Weights of a small GPT-style language model, trained from scratch on English Wikipedia: no biases in attention or MLP.
Each number is 128 + 24 x the weight over its row's rms, rounded and kept within 0 to 255. Layers, rows and columns count from 0. Numbers have three digits each. The size before them is the row's rms in percent of the matrix's.

# down: layer 3 MLP down (transposed), 384x96, rms 0.316, rows 109-288, columns 0-31
# up: layer 3 MLP up, 384x96, rms 0.331, rows 110-289, columns 0-31
down109 091:149175107103137150154167082167131173140127132142116169115056138192140122130122124090148145128131
up110 103:135154091126117114120109101117110169149143135165102106113104178113084107149113126145151117119170
down110 108:129104086149103103124080117095143093148111126126164179121074158078113115103149115138146149151126
up111 112:169107125111122127156128134125101114097127134145161114131133146130160092169123153132123127110113
down111 101:108096157140088140129133098106126150161116089149113175118087114116121131077141100135073138113078
up112 100:120153118129110137099178124135152155145170153139102107168130161118132130102116129160175123098099
down112 100:146125170127125100099128152096120128153119092092129119125155096124088117137077117118105108115140
up113 106:126135129130079099105116123136120117155073127161132127165168119118152128168122156144155124142106
down113 105:110144120126099168147148166137139147088126140130159150128121101138107099129136113127118146136121
up114 090:109124115137123131102113142096103118101108125174152117110136178154113139116094084100154111148106
down114 094:165140161095134127113124137131152120130108117075149123155104136116147115111104141127176133141187
up115 095:140101117144119089136108141144117151145091148110134093115137112140121142104103137100162124118085
down115 098:081143108131145147137158103139129155130134140104088137158122125126123170116113122120117113123108
up116 093:130155157101143129151155111143135134178156127115125127110128132142166157139100142132094094117077
down116 091:048136107156146120116107121117157113081148104127114116175139131153120120123137128132148179113068
up117 094:119108144118112061151130109151155085159100148113145140161147156143144094082105141084157157127146
down117 104:145091150100121138123147136147121162103146140116144155101126142114197174113129127110135128127166
up118 101:131155115131119117088082140155089119125076143133125120145151134161133150151151079144146133151105
down118 090:140144107106130130104112089146124078116175102125142143114137125136134119110100164123148116094061
up119 114:124116145110128107146164178117142155067125105123159131153119147107132100147114170148186114117108
down119 108:114126161128103125100073132109107113157152115127130126099100159140136130121149109117094103147095
up120 112:130123146141169127136142146115147142115112128141128104152138155128119120137155092132159108116073
down120 099:129125127087082103100158156124108128151164096102138137147142103143156165137163160148127175140127
up121 114:172167150130107102131104116107155148143144122124158127112120161096170116111091139155130058083137
down121 095:092080120136158148156140109152133109113129143174082157190130097157090139144124115150071155180117
up122 109:150112087088086111157138146113163117086119128132136127108149109139099132176149112133119143132125
down122 121:155139142148127116112105164141113129164124124130108123112123131117114137144108114150175135137111
up123 098:136104136155203155115149143123140123112175159157141079144141109136119123121131124126088133155149
down123 099:143135106098118078117188125129107129154130100115147107167121109101102114158122133106113157109115
up124 096:155127117174171142145131098159150169121109133137156170094122129110118125126105111111099107119128
down124 090:154144100115125111130130109096143086137141116107131113128154097111149149157136124133141095169109
up125 109:117123120160154173072089135130102149128088109132139075119157110170141108102141104167143108123134
down125 102:165127138133101103142137086114123107124125099097112129143102143077119097153074156141136124135105
up126 098:154130102109164171141130116097130148143143124092153090089143141130097130143129117149070107094143
down126 103:150090096160107106142124132121095113095100126163101154130098116100159124138098148154113141144137
up127 101:131093158173146138109133118082091105135148121135123106106135147125087101124110104127124157120097
down127 103:107102133163161157097103166125160149148117133118137116090126154134119095152107106143109132119117
up128 111:146162126098125102133105126162104085134127134144119139117136181171130152147150144107128118107109
down128 096:126128138109132146129127174143143143140138118119155124140107107126127098160094132131142142155095
up129 087:153125138104084105131117134131150143114100145122075157134168098116100143182115141113125073126114
down129 091:126114139159118152152150110110149148106134117133085162153160135150163163165104095142127137151125
up130 120:130160144134137095108086124112141182143138120105139139130133127141087108115171086131129148071133
down130 102:117128126124103164110144144165099105138157130138074105119150138134164145158083141125126162180107
up131 087:102148135120129122134126177122115161155137127115147109101113145143120164121139096113150112193111
down131 087:098140138168148145148096080144148141124133167138141136140141135084140121141110130132127123108136
up132 091:156140115130103157175134123116155120101115119128115118129092131144079100113136071149077133157124
down132 105:143147105124106113173169168132182128167116108123138036116161118112144165099128156139080143142142
up133 095:137156130117161115131136121116109197163115166134092156107120136128090138115112100110139089121133
down133 103:112114124132088099127146157185133062109154162110134133115154091129115125146129166129101148150070
up134 105:107120169090104124143114132088136142155135138166110098157111132142161125138139112150139085121118
down134 103:131158146132156165116106139117096104124122160092145124143098148142106122132148083075112157164139
up135 102:137152115141131107124120111131090084076127127103129139140136099147087091152106103134201159109139
down135 100:106091152091104141104147121177161108127085148142106139096131127135159156084131176110132148134128
up136 091:115119142108152106133122093129161167161092083139117160111148117151135112100175128077106123143174
down136 100:125159190137113127126174121151128125150090140110127134120137128124110163110162133149151151182136
up137 093:123162118099113084134132136130100158119140180090113086160171150123119138163103160119146129133082
down137 098:103102119167119156093096118152127100076111135159129119135143115141105151118137120107130187111094
up138 079:165128107117122113135127107140084127133154148111127107107114106167108168125107123125140100091105
down138 084:116147149086156147119082121129155136113116094135095117171120138125167076148169126126156116132124
up139 093:151108089084165135151156109109109130133139131109112090126097070169110165073135142142092111110114
down139 102:129144135114120124128146107185100156101125119099109079147178164131186139153115145120121098146110
up140 116:118129127089084146114109180158102119091125115124131113073101139186098164082117091134141150139115
down140 088:097132138161185124176162123126142152147142108156112117159135111073181096122117134149128092121154
up141 107:129165104167134126143141142123167102084163116178138105133142117087113123159168079145133140107113
down141 104:130127129105141129119074154160125133128107135146110136151123128195148124109130158143139146169123
up142 105:114140093137122135158107133121117052106121103137162124133152111103147114172141146121156103133126
down142 093:127109161122132122088139123120113204128122120092102148132153132113148123099122135103137105178130
up143 093:152152164106095169117136152113127179136166165152107114124127124114115173103083095112137127152124
down143 093:135143175113171114170130138146112151103094126084122138116125087107198112115193113151131122135112
up144 094:152126121127172137122132167115120126092128113142124087144173125096115102140102181082129140118158
down144 102:140114141141134133129114148198107136106148189096117108141185129149120100143126156095155132131140
up145 115:111091131121115092116137104100082121151105136137125133160141174168112109124144113105154114130111
down145 099:118139113122105138117143148137146133130140111137176166127114101088087064174107090163107137138106
up146 096:159137088125150140116108129130146121129143099151096140114115094207125123134146118118128121116159
down146 099:168133131178108174166106144143133118114130137141145118107117108085106096103135125150131099152119
up147 088:154165118097131144069140154129168175111117117107126130139148103119097095131140153172116106138154
down147 094:099104101120133105124106130140166113141136110129081139131111108131151097124104127114107137137120
up148 090:164113128151100130118067114093156156127118122115105124074139103104138135187111109124132157153134
down148 094:126123120124163149116122146151142145153098151156149152152110128163125088130129152161131147159166
up149 109:128164124141134139092126106100138142106179110132131119127099127121104075114155151101102129115136
down149 120:087134162090166132139101149130115155146179101109138154115092116141135107105177164110141138125144
up150 093:169119126125112102105132107139088160171146109155126166104115128180098125074101152134100127128162
down150 097:157111127132129097144128158100074144114157112169123153110132103120154096163109177157154170135077
up151 118:111088118137130152169144161165088118145100126151137127124177116170101142096103174141145124176105
down151 101:146148140123116133104072112124163099132132147138091149123120140137087154135175081133092124135117
up152 103:147147128113144088113146191111126114064111135128156184112096123112079126113138162111129120130152
down152 110:145158123106129100147129129163149102140112148152132125167155137121148116119114156090165128084157
up153 099:131127116155123119135132130146129140138172126162155114106143135123128134131184134145126145136116
down153 093:118160124160147159099117108138086150115097145120097122098153075162121146096082138123126114151065
up154 101:128126170139124146115095160075124126148146077112140087131168101191123087125097067169105079157149
down154 095:136157075110128107097094082170151142114131130146118144103128183090095121112142129122171163127115
up155 097:156112112135124177152126095130143150149137145101136125126127153108149118108149121159117138161146
down155 094:096156163121129136079108105130116114176110095127115105117132118128200105183103118100143136166113
up156 101:156123088116121147141119122084159161111127117079166144107122116100138071104138116150140128084170
down156 091:129143118119134144109108164148112138124162105117150158137109164126112140141129153107156156121107
up157 088:145103101144115080122133097091178142158177099108155154118110122139153115145099116153139116111114
down157 105:140123086110187141166116113147160181095128181110133149166131100108134161099099160108129131137123
up158 096:134171125116121145126128118109173132114144109167096130128126129131117103066149081134122140113150
down158 105:176136141152144143129132100125125115110105158126099157161134164096140131087134149147136174147066
up159 106:067123152133125109148109118082129105123157170145114088137143135150114091171144131129143087125116
down159 095:141166132115147139123126111132109112131069148131142132129131131121094129133116117149142123130098
up160 097:096153116117136097124090078122119124174130185145112137161140123088116119147146128070127144092106
down160 095:150113170103163175157144165130112079094112113146138129104125108112117147113126133117186116129128
up161 098:110108115130098122128150144102109143082141153093111180134121170115129162126148149131115135114094
down161 100:144148167140161145094140137115142139115134113165083087104104147128141143134164102149112103088112
up162 094:116173127136126135159108116129090136199161134109095137117108099139135142131140121122122091112138
down162 105:126105137134134135181108099119151128063135074091132115134072116154112158119108130136121140092092
up163 099:147135147070088122104133126129129101085116111119138194109163146148121123128134181155145148150141
down163 091:137157167136147082146166075138145139164146134137138131131089093121146150102132135087121104145153
up164 101:154137140120169105116131141149166146166148162129117127105165161139103174125125068094073131134133
down164 108:116127116137132128111131169144106101110125094117123079131116138134130076121100116123143077113101
up165 113:119131132124124125146118141123149098094134171108104139119158100118111105133116141091181132136135
down165 105:120120102131103123117124127116128137115164135101104115127072133138140139189125100176094172146096
up166 095:164138139105134159126121128070130128136178155114154136126105170118088099128131093108113110164133
down166 083:100147127141152099119140153137137060090117138132129095126161079112143164103123149119136126104110
up167 093:168143151148114119176140151132126106148104099128155134137156123143149132137116096062138128160151
down167 081:116123111114129146111121125141127122149119148118126123144089163170072160152128150170107136116130
up168 102:120126144109115132130165141111121120110134173115079118101122138172167133155146162150122149164107
down168 106:101129127102155091122101107131137151163127121109139139147121121100089118088116106131106110101100
up169 105:100119090117092118162108126118138109095136158131105125141110141128142166137144128115127170178109
down169 095:128139142130169123102138122116147130169159115076125119162130141108110105070118144129132148106122
up170 095:146129109132112150102108136142160143103134154086085130109115124118183110135127144146126156096191
down170 101:126151132106129123114106148124098157158096093142144070128130101168163158094131172118166150159128
up171 100:143138129099165122144090114127133104128097110160131106166126096130108155137134143106154119093076
down171 090:143116129135108131101153107143103123139147138074111166108123122159164132144095157148131122128122
up172 099:163142145078114087136106160132067151135084147122135117099174145129150083100144180147131109089173
down172 100:118136089115079104146135116123146147107131173157138075141116091117119140139152144119146135140146
up173 094:119143152154162073114151087156114121132122105142161107130126098101130133133132131147155120085166
down173 108:088115135114165084137163087110144109165126155108105123122088139134124145117145122087154147107146
up174 099:121120099099094107180108110090115110165112124127121118169099107122095085138178110120155112136136
down174 112:086133139154125132159097149103181115119156146104104120141106146142131112146132130102125142112136
up175 107:144094138100099162120104129114108111109164126132119103107133142135129193149147155138158151173152
down175 094:109145097147115096135132137134174101125126114103150147117138133099099056104111129125117119117114
up176 090:113141126117154157136146085132132112119119129143158103137138156181083110130117129113164135124103
down176 105:159125133125137115138167150117161110093092148128088118086134093133110125122125121106125126111147
up177 103:096127152140118113130125116077114151118127103146149131125142139111159161166108135096167124104101
down177 086:152122122141169096122142123171145136129121127139095091125133135169134092135140132110118127151161
up178 096:158117119148106110141131122145129168116136090111129132207117086136105103128132109116150160144158
down178 107:099184161131168112158122121127136109150113115136131125136087151091135137132100155141120115150071
up179 094:123177070156122165114089129145130147143160133179156168126146130123139140115117107093161117184143
down179 082:139135125141167126157098108081128086115099104079131142159109156140138143098133078166143166104067
up180 103:123105082113111124118087115088123139130117135116107136092141089157108092161099085126127159126184
down180 092:100177161144145148139155159142136111093133123103138158172112148128140113126132089167084120147092
up181 110:121115102103137137126115130145135120145110142123097105107136121163097124131129141122116140144137
down181 112:127098140131162089119097126126159101126139151139156130116132118119112126110103153151138084143185
up182 102:116159102090139109087127106132114123143129165126114177119118192130089163132171144126143134163120
down182 089:153093101144150161174149113100121115156071066093126131128124092123130098113100112123141152110141
up183 096:120147171112102155130096121120119131146134115168147183171106135133110091087194101157152095158113
down183 083:200106132140125080137136128161150106156106143120120131147135094157146126122094127170109088146087
up184 104:120098152138154103186117094132145158167162160115111091153088126166082122103179160134122121158102
down184 118:112070139107126125116119134129131109182140136136113145133098169107105109152152157169103125129166
up185 107:132156103121121104126120120151120157121174122139115125145150127126112103102114111190111145123146
down185 095:114150138157098137137117105163119124143070147147107147125133096167119123107154128128155137174105
up186 105:128141133135105145163141131103158159113157064130135142129118102129093171122156148106127138158100
down186 094:161114113128147156067127153134143104138097145118084112115131083087137127120165168128122142122133
up187 094:131112132175170106136133153102128167090106124136139134139175100180115108126099130089096134117138
down187 083:104127118153148089123149123128084124177111103133130156157147133115115180146105133137124150075131
up188 103:123136105132155143145097119106112088126122170127145127117130131095157109126127102123130128097118
down188 095:094093093131121145108085127108155134098115145093152096147120136170076099166108129114121188127084
up189 098:127139167120109116177099098176129087115152123143170138107118097109162164164151159139170137122110
down189 093:146158133142149137095180134124085141113149175120082144143141171146099098144118108131117135166099
up190 110:122131166119083098138120125131179143157094139152110138172121117116098106080136107147103161131106
down190 103:121142144123163155114124135114093131124162142106144167121160150114159139151123146137190114156154
up191 100:156146126097121129143123112133129129117123091089098150130086156178092108102155123126137143101121
down191 104:148087152096134145108109163134115113144112182125186116124159149111078140132122099123130123146147
up192 091:105132141115125170108140191141158112139145127127113141127125086106123126133117104164103132122155
down192 113:133114142138124104092136157150140119141172124183126104119160145136170167105120132140166133083146
up193 096:120136116128145131108127123092122100104112096126161136167145141135087123115158131098121132114146
down193 091:095120138151155113110120130137124081160157156144103152123139139095154140132141127142166081127091
up194 097:167131138090183117126084084189126177111114173107104152096128130144118140130170142102131144124157
down194 121:114134121144121138179142134131106172091101133138117128128143119114141119138142104117144161123125
up195 103:111159109114143123133125146127121152125125126129121127116132164105117084150085094097161094126140
down195 088:164124149107142133139135109151107121172132161105150137153116084130138113097148174140131136118074
up196 096:138135130112129101115107112146131122059121088097111150148121111166115164142146140139159150155125
down196 108:139121120164077110152129153108134134127161102129129086172148120134154121092116135119090082140103
up197 114:174113160138135156087091136118200128097113070144139105137089099135120138164178107136145116120142
down197 115:115162168131172133103110135160150143132107101149141156130110177145109111142132189153089107117101
up198 085:138135087153119176110079140115094152115125143160157123138116130117147107140150137117142118090110
down198 097:105124124127135125176122064151118149140125163124164139118093116106112147096123128118143139158141
up199 103:136142115140145150148109120145120116130103101108135118141128165140042134159137130132135075100153
down199 088:138184142106141114117137115100131180110139172099139137123133137087176149124136159153129082098132
up200 105:143143102104114158112158102114117123117143134136120124115125133124151092142109106129125086076132
down200 103:161129137140132120121090118181147164121180154154119105131142113133119120126166139096149143164116
up201 098:128095120072158145131131142135177143138134129160112117136133139145133127091110169080135072139128
down201 110:130096113144148159146114129115143104111152140169113139135104144082099104106170157131125115127108
up202 104:150123125164104091143141081146083133143111125141124115122116118178137140145152130087140063137117
down202 101:144134155112138112119102127151149089162153161133145128126137164114131120138090109140105121095127
up203 090:149156127101146099115101128111133171171145130139106127132060152148153130143117108125131095136163
down203 099:173138144144133150103134094136125093090145116118154152112115143128073137121121127149157158102120
up204 092:124098140157091160116104148159108103105100117118144177172140118173116104100082144134136130140155
down204 098:166136111120141111105114111094113124138118117117154102153117129127126149123200135059158099150124
up205 104:166137183125089112082115169140128169166093149123102142115114112116090136109131093099140133130103
down205 117:122213097153112118088128126132130129133137149147108121094122125156116122138117147130156093135177
up206 110:152131134112101120123119137137209132084140133147110110161096128151109129129137185153107131104124
down206 114:135134093150140154110153150103126174139158129139115132100128114177145142150150122128144168171091
up207 090:144114123145148096097124139085142160136171105088116150178145114137123119161143101116106128089088
down207 097:103138096047170137119116153149121123143068138170124120121134163121111114079122121102131107075134
up208 104:151113088115120123132071131124156178121174175108103140158109136101140133145142119129118119134145
down208 099:087117119179102158107173108131133116149102105140134139162153105161101134118144142172129144183098
up209 106:115091092126127157132136115107134139101110112114165105151135101114100118142189137141139155097105
down209 105:141143089131107108151170115126156108171165119133139082158131091156127096165147122167117136135139
up210 105:169123111142078111131117161120163113086107129088114113109101120104123157128130131160143153217128
down210 108:126115104119125113141134110147122101125152151154128153163110155123102077165129123167109144110168
up211 106:160127152162103143096117124147155072131097144124137125102137105103121082130141150150120131104178
down211 102:123157114098136094171109114135089071133133126146102108141141118147117133122178130135128151144092
up212 098:161089128132146106086148129117120126100140111134083073114126135118097113095092123135150145113143
down212 099:092119120162104133156131088112114104165106107121120118134127116077127151126135119119138123090138
up213 095:168132124145136075088116095085130146129188148137124164101114157126145113155089114087107122137175
down213 093:122140130125136144161091110141144135126101107107100109161122126153096144133168124139138094108087
up214 101:094128159097124137114161161143151114120115158120079140127133094104119169153076131152156128146107
down214 103:155135123111140083109122116116135119159163110114126141170094131106095107088128146132119110131150
up215 106:112151126099125164123128115173139124118136165142156096134110103136161175141105144131098104155121
down215 095:161134123133151120113131136110124111133125128103138126154088133151133128102137104135147111130110
up216 108:144119126075140135132117164152127108103119104139131100094120107160147142139150125184110112142090
down216 098:107137155118126105167082105172120164184109130122111108207156145140097149115060153088157114141117
up217 094:119108135153127114179151116137106110132115145164148109132126112132133121156153120163147123126112
down217 111:143120115105119138125161090096137158134079096087101106117107105145120136132145168109105119181123
up218 113:154195110132112134146093069117161150163127143120114089153144139143142113117121174142161149128128
down218 093:054105126139135082085127146124123097136146151179111128115115095108099123130153146107142141141123
up219 112:118112159134107162124153132149150072132118142100148122125121115195119127135160103122138097115126
down219 105:129090105132159111150144127120138118138127139128149089146152149109165096148099128149143147157149
up220 106:157157090117160143146160129102128155114137099121126171094141117111113126106116128132097117133135
down220 121:131134108135107139156120100048149159147127118119132150118122194107134108093124108157105145105139
up221 085:096119075116163091133110095166144108119129127136102120161120131190093129135123164115103112118130
down221 091:157130167144102139134144151151086114121107090113109111113131084131174143120125108153139158100094
up222 109:143102139082155111136103136117088117120100145108103145087133101118148111099128122059110148122116
down222 105:108148170153128126121113119134117128139147116116104104159145122138044123118154128129137083110133
up223 099:107092144075190135126135123122145122102137144111139143169098128154116126134147140124120124089144
down223 105:156122142162167112120073119142170157108150132099139154112094145162098122123125108109081104153188
up224 099:144102130123148091150085124170142113174131105102092150111138126134137168139116119149090099120143
down224 095:141127114153106140125158166122132111121122110164158137155131092124151116102126146119178127143108
up225 090:156180111124145155107099116141110165138129114120121124082124105108143137156129120157079089126136
down225 086:093090149105142149160161169125149149086137117127110161141131180134123116105111163071138169109131
up226 102:128114170114129137098106130109111103124175121122167125103142160142141086171124141121121105128149
down226 084:132149162135180106165131121168128142114105140137140129160143076152102128147132098153146138123102
up227 101:105135168128101062134138131115144163127140177138172150139140132139073111153157124120112096138134
down227 096:147156129116137145171147165128116121112098110093145136092122143105131133139092097180137171083162
up228 096:143087144147143139120101147127155161161111137120132131132122139155119118118162115084126099092108
down228 096:078143101136105150121133093141142109100153137161175123136112142141107098100110125127117128159061
up229 095:107117103127141179128129116143084105132121098115135140149142111160106110141139108112192089135145
down229 094:137093114117142144070123144125162131122134137119124117112137120063132116129093155118103149123120
up230 099:170144150135141113141149085150150108119121140120132130130172133091105154147125114175127125121143
down230 090:127146108113089155099119145169128175142134136133155139133141133169142124102110129133147183139124
up231 094:119121111143123133103117111118120110133174146136126096149136120141128121139168136151149125124122
down231 100:104171135094118125129110130157147153139116090117128126109124111110115179148137134138146113205113
up232 099:127142119094119164154134084105113101139142104118110130117126087125095104148144151127144136133131
down232 094:128135142117113093169153136122138154122096144140086127139161131136141126153100135104146136121080
up233 093:124155103128176148089140088106132145110122120135142118121135157143064122117180073122114141122140
down233 118:148104130116148166160155158124099172137130145138133174111130136131138077108114151148113150105132
up234 106:107147136135131119175121110119151144049121140091152120145151147157115163169137176171147117136105
down234 097:140122131153085123137127153117105081146104116106160134108080110139135140124159127153109153162167
up235 092:144111145116101112134126160115132107132075117144120154102201107129124112096123147118149189116124
down235 100:172188165132166109118148101144125122110164149111140139121128163156130183153113130108150117119153
up236 084:132146116075140142109148135126108099106142164155119071117105123149116116159138131196116126125107
down236 090:091094123152130152129124146156145146134130101102124121118113102105104132124182147122101124143124
up237 110:136124147144137119121114121162138149110157158167118078111093094136084154086125127134118148146104
down237 100:104107141121103135132152172112098122114088101094130109133142118087178138132134140107115107162128
up238 088:129146118134133111120136165108143101116094088090122139135109143192125099155133121131111086132150
down238 088:096111127084159117146128120157117102154130114146148173140134143108102146101120146140179091130105
up239 106:129168066099106117124133118135105147167104144124131192128148126097165129120099114155116115074141
down239 107:123118133142114127154156144133106093117186142122118148147135142132116148128151131159180099110129
up240 096:171133136135106126117104111107130131152162120125068113117084122093096135128150078118218144133145
down240 095:117118118135145095108134167140119120149106129155156090186145094114129109150113149115130096109110
up241 091:155156108125113161141135124124141122098105132145143147147108097148096098142160163131081132103140
down241 092:115161164111099117109126140127140109149135106130171099078097103111133156139121149133142135127157
up242 097:124122122137132117186149097139148135138107158105098129113099140139152097170166128060117106126135
down242 092:096146173108167133124149131112140140130170125099112141118100101085126135121127150118129129125139
up243 102:128148116140088107099142146128140130116063152139144165125159146099156071124134156127124132108139
down243 093:143081138106177124138120126116135138139136097081133083072133129147110148137175133122133144097124
up244 091:131175131115117146103114104140093158108164092118080158142096144119123162150129130124140134143091
down244 090:130101136134142080139137158100131106164158104126103134129156117052118082118132114097133109111073
up245 102:117146133118159149131142140090168125101139136119101152138151149140128087114129170105166180112159
down245 101:104151141119137168121098112122148117126153083135113122125138132159151108126137142111199164086114
up246 095:121144079131172142150136153149184139094117148131154134103161128131136111094193131116099098121152
down246 099:113073121078089133129094138103089146131129155094132111141138106128101154116167144148144128123146
up247 092:124108108119143093078093141070115187143124106078136088141138141136143143121102134120122126132117
down247 093:095123138133110122166103115166093143115129121129124153168127172104106165098138119099118174148121
up248 104:148151106124178110134118115108105124128152106077117150131165130144079111116103106144116109111153
down248 108:171129108125051126097160088140114121146106143149158080148138071126136135165118113114101135161136
up249 094:108124139150131126118138132095104144126162129115139103135154180198072096089131121088137128111078
down249 089:151141076134115129105142117135152174143119130138125151090112107064177133107119105132120124131141
up250 099:104137116105176176122152138103158081125111118146094158115141118144122137151168148111094138119122
down250 091:113099151136092074139145083109118176111165144144137139147107095115119177130151127110114099107105
up251 113:161097158173134132171106100134132160126105144126137128076124081110138122178132117147146108129057
down251 111:121112110115123146081101138151081114099110170110115125133115101123128150092114137138126129086102
up252 118:122133135149129159140113124178146156131146077160107147149153117087118110149171086109096109133106
down252 107:149120137139127117103179122109136131087149123130119162108126117093148154135109119114130161143154
up253 092:146106104154160088102109155110148167122134110129166155091143147148186141107118110106099154125120
down253 108:127121102116129114123107101130175128113132098124160162168122128091133131152146120134059119143077
up254 117:171078162131122129186119091144138115107097109122145142131113153134104139106127159105130081117132
down254 116:165139126155103136071130129121163133138107139127075138162133126128151161106121126162137099128114
up255 106:102155109147127124158145122119141149171131139119118104098147130085099116129118104101139151118120
down255 096:151117184142151124112130125130146128120109134156158144154103142118136145147103151102110145122131
up256 103:174097161141114109077070095118096126139089120147092120115129120140073126100125108113114172108137
down256 094:084125118067095120120152131151076089146109131123127121146164115178196109141110170101120153135101
up257 109:111155124141111125137109108118115099145138151115093121108134104131124136118114153092127101124122
down257 101:107125138157147123139118140128134133110123098126108146123126174147121126134151114164131121137131
up258 091:159135128153156103166087117135128118152146102098127100093147152125124116119164128113130153126118
down258 098:134152110120106146145155121129139117141117155095104162170136135097099132148095081126186150153128
up259 099:152130140123112150163102107117119156143124146108106130097140143129121154077163146104078133127127
down259 104:107083133139105128144157104127140144099144133154106115128118117147215129151099125142101178114152
up260 107:104122113135092119141177107164104145154113107129118138130072153125055123159130103123130129136097
down260 092:149172156120109142156111128107179137112171130128135142161163103172137127110144163120143130129121
up261 109:147145129117112142081124131091152089139096158143133149145135133117132123128147178135136085143128
down261 124:113113158124129144118129099118110147110125108086149103139119121124118129151096141151108126143104
up262 105:159089157149156107127150123114127143131139169141131106137109113108108143104140152072096154125112
down262 096:106153151107118131103084136139163140125130126065151139086144124178179136150126122143110099164137
up263 115:132134081112124156113107130134117125161159158154073130145126127108107144182082160101101129137115
down263 099:144151142102092134094116112142139080106102115125157132069129130201115124125113118160138097112069
up264 106:152124116113115093079135096126134128127148128163099125120135152131125152150149108145125202129130
down264 122:094143192148128163127142139116141113148089167146132128137080146121083101176128129127100117083131
up265 109:117127131065099131138129137114117156140123174096111104136140131161120144116129101149180096162164
down265 096:158135082092136153147139102118086101151180092165135117111120148113149103152087131140119103126086
up266 100:137147106130164097158094151168151125111171150148127117150166150111085136088129125070154182154168
down266 099:137099143105122143135137090131121092161155137084116122141087088165151117130123124118098105115139
up267 108:182163086100141102116126122170146131154119155124101116146148176093136134141145125129145165104142
down267 090:100110180150149113135150155105126147156110096132107141124087155118146132136097136133134152134076
up268 106:153123098127149078131125125129147126174151127162143094106108128121125129153085130135113154118172
down268 106:106162151119083128111100153140119113104154123150173109113144108151135127137143131152146152136086
up269 085:122173150137094135166118115136115106138149110124122122184094132136125101132083128136121113125107
down269 083:122155111105112091081107134106094092144101129127145153092136118138125178116155143120114144150107
up270 082:124143124145148099134160112100140146184121106107099083104132127149135106101099159115115129106137
down270 102:114096092163150156118126143123122123130136112151124136102114108180130110100143107094121151142123
up271 098:086143148105102115141163135100134118164178131130170131157127136145125139161155097141148147123182
down271 095:151096130126154130088116150149107134125126158128148118158151104101127098104093152106113131118128
up272 097:133139118148104149075124111112126147129148081155134136128141090139158098171111114144128145141100
down272 089:115095101089135145093126111118125111147108093129163117142052156171103129127124111121085149102065
up273 099:101125158119166157103142150137112101134116137173115115125091122130134118154120162138148133088105
down273 099:126123123119103094167098160101159128108139117101139157139143144124147133137088122136113124136156
up274 094:149145121122129117152143105127087110120174118124161160112109114156130132141144106142111101119187
down274 109:106112144120067136155090163104096126157116156169099136077096105147184129146110150143152118128108
up275 106:147120159146123089140119176106138117164116126159146157149097143093106106115118123149114116124121
down275 093:064111152091124137060102131145107117094141086098101085087123121098135119137125135116128172110125
up276 104:136113117139112140114154157096134092146129159114137082119085144132122136147141093120102137137126
down276 103:130141118169133121092125146109129153119148140106121134149104119136133167138132083104076081137124
up277 109:182148167107098153154132160145145152129159098119133168123120135161166125101114137116118179138175
down277 101:099132137138144120123077107168114124098163118074148106103125088131158124134094104142115101119127
up278 107:138103151119159112086136093075101189136132120162113147148142108146136171114096133132140125176119
down278 100:100120128137122110105132077107155082153123133124086082191094136145142127125134099119115121141127
up279 096:142086115131153121112136168160095135114129064134150140136111128176100118133103145111143121124092
down279 085:114167118158072125114126089119116132147145124128144109143174154149120105134127137114178126111105
up280 093:137158140129174138119135098099097155140147121139106075120144118138113104161123091092164105131129
down280 102:125161147108097135115120139127123158128133090150144143129141115111119125107126137157118141105126
up281 093:158150122115109144107119112135126099126093159131094126123132102164118122126114133154163115111083
down281 100:138144116125162120148166088165142122174128076103131114160120111148154185162108139125108123131099
up282 112:101112158101145125115089145106160122118135145119161115110168109113114136095137155102127154132140
down282 110:107139118124122154152110122163085102129140097115109104088081077123139142141116163119161157116132
up283 091:184095135121106118139116081146139169114113083139145123100104147143136113072127120139115167127147
down283 103:095130124096152121136134101134125132160097152111148151138176142160153109126097106158087131143126
up284 100:161134108109074110161126101130161101147120113126144161140195142114086138144119119115138131138159
down284 107:134121117083125141099142086163115128098126124099184153125169142106110170109128102176146113108126
up285 100:109129130121099156097133138133133134124130103138126139088134128115138140120164172134104115086120
down285 093:125151162109059122141134110160133123139116138119134120141130108120147109159114119117107121106124
up286 088:117122123142145129057154138069139163141145159149136123114113195112116164118153069150150098141115
down286 093:167116154111126191147149124135086133138126095122139135120149084154159134132144122171135134123110
up287 103:160138107129066084153127148150123145133121121105152129135120141161141111122122128165080098124160
down287 084:090120140073160142123182112151141147101175140161147185151159136145126124120093137145136151098067
up288 101:160126140152159122129135115097134171125143154112118148103123152100106132100124151126137096112141
down288 121:117103129093143186126097099122123101129125131130111148094092100086131127108123143115121148118118
up289 099:143125114107085102114108111152145091115124108127142175131163117094146153134141151156124158102148